From a checkpoint of a small transformer trained on Wikipedia.
Architecture: learned positions, no biases in attention or MLP.
Training: a variant of SOAP for these matrices, 123M tokens, 5154 steps.
Each number is 500 + 40 x the weight over the matrix's rms, rounded and kept within 0 to 999. Layers, rows and columns count from 0. Numbers have three digits each.

# up: layer 2 MLP up, 320x128, rms 0.215, rows 117-172, columns 64-95
# down: layer 2 MLP down (transposed), 320x128, rms 0.194, rows 117-172, columns 64-95
# gate: layer 2 MLP gate, 320x128, rms 0.229, rows 118-173, columns 64-95
up117:478573566482505503525459499472477485566493502547469465482542558495474470445468478523548441474454
down117:522482498428444486517428551466492480486523519454483499494495499478476411476472460521553472466424
gate118:496511524498478452503431529535480520582415492449488470448456563474472433459448573520535519531589
up118:478491501490489497504542459436458474468532492488469428508506438497503552592472456507490479514507
down118:467435520496554469519552492487506505488486544601525486461398532498515513523447460532511532538575
gate119:578451526570513547478479525477505515515535562535544528547468455465406494455481491509439567533476
up119:490540455504508474492525496519495501482472468467512471433532488526514499432452534479479509503442
down119:500516428504509554536535522478500422536513501445491558473612544451502512499503478510480479454474
gate120:517546474448513494492527488574570517502561478493496497474509499498492541534508536489520488538487
up120:526483534511481540530490485471482493532460504482559415563511472495507448535506489497462485460519
down120:471522468493526497474539544491559486475542504538523532474494514575448536522468498490498428483461
gate121:459530469547544523438425578508529532458524562493381490526538546466507510473557422490462504490486
up121:503529559492502532520525563471495510577422555471531430542440489524423514485472495565571508590485
down121:532494440520472481492395516568499478549496461469506443456575545530554520426512492500458525499453
gate122:475504493522527528482487566509518482491482502477477495542442503546468528424503516508499500484514
up122:502408478478505513533479538436492501504523503509515490547537486556464499452539489457556481538487
down122:520460428467462482533498494550494515486522508507434485582523484489478424534483443580481486555533
gate123:511505427510573422508467387514529491456489440453491552475547510507552469455496524510459480552465
up123:504461466529483424500548446525526489421549445502436539519482525510492528429534527549444482543500
down123:454511513479443509431470560493488489509479592533441522509432445504422481523497426525521437526536
gate124:481589565486438514547468495527451507494499534501550504513492482487467551495499495551488556467509
up124:523519555517438498549479487513488483499502506501568521556481505443486523481486487578534541473496
down124:542453546525477491558482526505438417512606488527530514548540523504521473461464499488530519460559
gate125:413480495509514522471511536467487521546499506540469533502518528433574490476447541507489490484452
up125:492445496499517493468507432503484436449473499526549499393487534542494523524491519448497527490525
down125:452459493498499546498443490487490472484469531443487559439555526459508434494467469473481432522565
gate126:472588423458526534512446550483490541480445527583465543526490461515506520479476574473582470568487
up126:557521526510456475541491468408453536484564528421512483535500454471551516582529468436466524418521
down126:573462499504439467514494565531463547484575425469442520512543505507461516489463433537490458380531
gate127:471501537492511498501555491515485515503461424457512469459483538512446482517464437439529483469461
up127:518522503490515505476593538469482466526450412418511448456535515510481556481487500496467468465474
down127:532517573511484448451508498460518480486427492393533443452492457515537530454575454422396498430518
gate128:452585534515475501529536475434500461565520518523398497495534442495472435451473465454475475435423
up128:466450458450435519508510506530435512470404539462514594476452569536541512452598531544464550510514
down128:462485511528485493546508427474520496354489513467421564451482505471479507511492578436494541524485
gate129:457452466561556451493539424465542484545494453501470559526488518513443479453462495538537515500431
up129:530561570536489509531503521518502572520455567470518433552522414534498528555577518500466483557457
down129:516539494482530473524441520491530487438557523494462539456522415476525524482513509535507505476518
gate130:522462485474442472497499517493479560513444492454501458512504554529485484496462459503528496553544
up130:443533462522528466567539453501479458535418471495515476503517522546453492485490506498499474542464
down130:488466479518460470492553539486532576567546413476445498542468508492470431473523526532504449554485
gate131:471596401425540570363492443551536523510416500494421540490589520454450434463483554479458528430494
up131:527431561485433402576468607427473494533616501542523475505488506571532547604500505455571508511509
down131:583457564465533515431441533495508579533537436509426416482527561494473538567492451470547483442407
gate132:470487430464599592438511577499404515581448539590452495474509535475556478509495560461540604468481
up132:490514532479428521510552558455562530480573492519498527536503465479459501430515505431542441482516
down132:487548478510532577506507422519433631505543437574469549438550569475472515575502527469551479442397
gate133:492506531515551487442526512494491547488526488530482537469540391481531562416564466534477539439506
up133:580476438464497486514565538457489496463561477501527527485448485482555478482516476465478461486491
down133:494473523460597442530547565552436489462445494494510499508466415489493473456493400529488462487534
gate134:469517523482498539488460486478466415511445473545525477562510556479494555505492505518524554532525
up134:500503489462483509501453459431526469490476484536503470482554516411453559520491485471471557541505
down134:510455523476550506541514545485455488500506526486527489478564463421561511564488531457524522495444
gate135:462473567517547514476528569507464502519538584495484471487543555565596458520484485444497496395473
up135:457499505506546472495496557472503494497533562489524475488506531506546477539491481488550474373478
down135:498498429487492473552533515524490432568517499407551487496537517507518490522454483527552443527558
gate136:467460566488496490468463550490517496477485506513513522523555490493548527530492494459489479501483
up136:463526483539495552484480527533523452490470450495510514537520497509519500499466471536514505492561
down136:478504473494518497472510482536534482493468465509472541499508508493494485497512498559513487491512
gate137:517516430497465541486532394459507464553435504543456571478521389527441521467515527478495472469432
up137:455549500445551538485446473404503463564522572509430603535466459522518444434594564542525463489415
down137:454541519467447590497454437438470471479502565462463480454436498572537478464562496431533525645449
gate138:486500478506533554416483450527480512463475488513456478521564471510427463509396455491483494472484
up138:520494523460501444501478492450501516529585513534547441452477526522525465476461561522482509502524
down138:505496575467550522442510459516480535535549564437465547458500520575389418485437545446482505456513
gate139:498546482474570502498519481495522591462505537522493478448518470523503485571497477486449505503472
up139:498460480534405434527457528466491448532492473488513485570446507469477500444504484481574452519510
down139:455530517458496529534516543480478425540582451532428492518516533511446519530441502492561471514508
gate140:410527462419412525508399420574490493512455475568596565487468567500540546539299490520495407573501
up140:457525483468588439631560514470559445468567490474535534580482439513508521600587465569486515456461
down140:500583472505553458453467468474571420529481493466542497498450459460525547478460543453514461423461
gate141:494513519551499464548511514463473522470510507496442469518500512545475525543452485479490505518421
up141:453532516475529467457502537537476513501514522492394484501447438562461486454494485536495480459463
down141:507492471487506460476542508492416530512574521456508511526455429538512462498549537621494477534470
gate142:500497473527473484516489500501525486538487508571457466524489578477437478555477535460506514489514
up142:525566492570521458540495526551461487547476423546456499527475562479484456529469505491560506398519
down142:451526492530480449502446530465497560510483521537480516478436507524464441547455519484499431542550
gate143:554480522502479507490465451444467512499511562523608570495552480510492524585477424469527478486516
up143:522375497418509530438434489461474526475516523534522527517596526500442472530538463456561538482505
down143:529502482467517431509483455541507461548582472455389490578562488510499482542514457508526443490505
gate144:473534525460502503484476425469469480439471552455494497514493591535479579504513430513466442490473
up144:468420510501449505550525474395520546497469463535510509569508487539571479498514522503492511554397
down144:472476448528512533472531508462462471510468530446528521519519532570519502490469480529479510509502
gate145:462508509504519529512478545452514449531475540473462492540407519518550511514497558514458511466519
up145:508513464511530490537498525466469538505499562499480496485475471478522516466478559488400484497507
down145:509554485523540504512470528490456482518484485456515516444499501484506508470487501486459503441510
gate146:402514532406560571609514539494448454469497471493465517480521483497477565504491505463456502473475
up146:518430447474517456459526526511557560520459511614474495487535540439523459489556539615498485521514
down146:529564480412518472485562521575480377526416479525457537502532531492495441578435500539554586503482
gate147:430496469498547511471443491516460453486456540504526525490490533450398531491424518557502491548491
up147:480490528483523502535558546538578513476528569579520495503516512535483428462538459539495479502444
down147:494524563484562544493495509458501469576557528497416471491495505489429518467547474426477561497474
gate148:455479468532470491504558483553504447451472508544505504471560473453500467562481418506517509503485
up148:475513540477500574465562480487498473477473464557491515481587479458465517543452438536495539508467
down148:513509492542506484490485491519477503407519540501447508502485485507532476537492488510529557507547
gate149:533484501460496525477469552470517471490511502524475476539538410445477458426498498526511486488494
up149:538422513454493474493474536515517491459514432555539486509513527455531453514451513484521489551533
down149:520458477478487492532437482427461575506464523593526511520498479512499462540460511494585462465559
gate150:501506523484492533471547537426490507515588514459428576454485467507541401481510556498477461501391
up150:512445453534548492467535421458530478518540515484444496446533411465492452531519520508498455468526
down150:532514489568449549551470508459426493495483527566549471448465492502505479551533450452527539470484
gate151:529494466517531411536500454438514493588488513506551531541508499553531444468532471513435534474458
up151:461503504502473537495532538516475516500470432509471487513519486494460506530464547521552450518498
down151:558460469467505485505540499506489544541473616555507440520585495480535531452545447528491549422527
gate152:553442449421542532460522461483489489465499567543491460521560451548519544549503420439512494535561
up152:462533555478499527484479541501451518557565436535552550520439572486545535501476514545492480533431
down152:609503622492491570510500533483522524483502467467557486498469583493511419505398573411575487530503
gate153:482499506536465465564481559429505518466551578552481474484496481470528494539514527516569475551480
up153:514489512457517573447512473552516555536461443437507525515543538509471489483475484435485477461505
down153:489543514452499493445525494522513604439472441480464523461516561461515466496438485481476504483500
gate154:489492480513476520430465435448517503503473439538492533540457469571474491473529558520440491501557
up154:458470487549535478526564536476429470512509522565508464509494501512529441510452442499433520511485
down154:567475468537471432448535525448464483527463476464493504540467513531526468490498537506481445572539
gate155:513534499526496525496490602510537495536508499552460457479528463554482462473458444481502398496491
up155:466571547517489495510496572513535469393490533602509509501525516482476525517459574490495487491545
down155:481473489537579453582552610436532460495480443474527553427461443512436501536472514482541412487460
gate156:456505539459491448424522526508578513558481505485507549431465510497522448463515488520516474474498
up156:489489495448497503445526525519552495515491482474537590443458482472503442509478500538564497499488
down156:542465453488535431398459461544500492462441516508559459441539554489518504442549446463534494473568
gate157:474462528499429509500454491427454542512530513486495498458551448498466488549523390494479459514519
up157:532548517461545562470484473571579520527480529508513466493476506459515589443455627546474575474531
down157:530601469486547467440462507514498571506454518514475482546548516500460490519432493546513461457489
gate158:532478500403574539449492513534510511530411384509518480523526430489458421513471600540481512490561
up158:519469538438553582459509595493528501502499491558489453586532470464496463438541449460489496531505
down158:463459487522566527576533533485462493453490473500529463495512529480495449496518489461536532402456
gate159:508551441388485511502529551459522556524508458448569457476431516455501533498451461476507432508521
up159:493510503503498537582549512475508539500458444519553437463492480476471524502474429511511428529469
down159:491525504491467565465502519462496567481414487519523483427501529543476517499531488510567506449473
gate160:492532470521544565536490477490563504478519385464499548543514447507501501519536445546467607545521
up160:512554564609384386506560415555498474437464474512419560446477492485458483482551557495492462449536
down160:542544488484516541497407428501375540440505446535480435507552586500464454557510490526590560464474
gate161:467505510483473489528459534545530510498464459499527456521514522521517436488517478481458505547480
up161:527507500506500543454558509482526518496508554459456524481540507506462554469445461489522515470514
down161:492514453538528520503505520535491529467452515484492510493522528478452479476481462551475460525497
gate162:458531563463501533505474538501457450500516529520486508459505494550522447451488498514529464451519
up162:538491502526541499449516459479518526534485530520476433527483518484504485559525521465526474480492
down162:459478541496546529538515530522483489506503489445422485509499468509484488527541512517519504451496
gate163:395451512415497505445475567559523493520544540443475497502493613485570486457444479522485474508538
up163:591545424550444450610566486436430485506470489543514533512507472512462457548522488473515543574486
down163:455416504488504499483527478513514497495553526576514522482497494508501511455546544468496546526403
gate164:494512538398479553482453524557550485490467466529578506553509551543532500511491616468421452505541
up164:474497450551536447533484391554427505553535478567523477489509488508519483517516555527488497487521
down164:464462498504521463479537475488436481506514488465513527495520512480503540492478482497594481435472
gate165:532442456542462420466497526464475477497523500464528527536524477538480554467525513469501510444465
up165:579559478410583553523526498469510564541513482554511496521482503496538462477512521482448552533498
down165:481522588485517514508526467519544521552447570481519481543509532559505475514458470530529413460497
gate166:543558522382555495534472496537527469536451474452541508492495537565473543561471431453527561568445
up166:595476446417513564542504569437531480529480528499554472481454518466432486517445496402482518663499
down166:475546479434527376463527428611503553502524478465468532476484472410361506516520484424495459540500
gate167:460503497583536469507483479543506526556509565538494454539497490517466487475477489511502511484492
up167:561496541507531458472485507480476510498518532433503458502489476522461476479476531524531480475490
down167:506519489502522549529525440526456490456490513469497503463459468488541468518455540480486466489468
gate168:513465507474522515481553489451428527584469523517556481459452545505571522472510487459518544468515
up168:486547411518496535441567495560445455572442493512514480490501451496547540567554491503519533438501
down168:545494497478494459581437588585490556520512540401482572467487541473491474516522475434512406471535
gate169:490408568446538592494422513427495511476517499471531559466540505499450508549462521437469519522480
up169:507512523482493521510592472481501483572495446456427546509508538543522476537513496529487607427499
down169:566475532441490508453541483435497430442493482500485464480517505447483470546530591542489556488462
gate170:495526394509499536487476499489504525443465497466427502543468483539416524520522518519490457516454
up170:453494499522532457484526520544472436535529539531517525515533499541530514488482479540483474467575
down170:472479477538545428462514549512557453493525492437441460489497507526474587495512498419452547466427
gate171:474533522560512529461520540476494522450502595492488492509468529519484512430447501467529573546497
up171:497566481551500528452508485492512499446555513557498450576411525486500527469504463490522446450467
down171:537403513539483501501427537482465516403542546501459582498464529491521522469537498482526588444558
gate172:503522511554510534443437510530513516503504530517507532473536394430402431410469606450472514427513
up172:464480503466398509475526447587551559550484456498472440568464560628559559507579505603428430541449
down172:518514486506500504448488490483537530506474471482481551453522443538446507538476429503422516502525
gate173:542531487516413483527500475510490501563515527526523517487511450491529482522500503474482460454518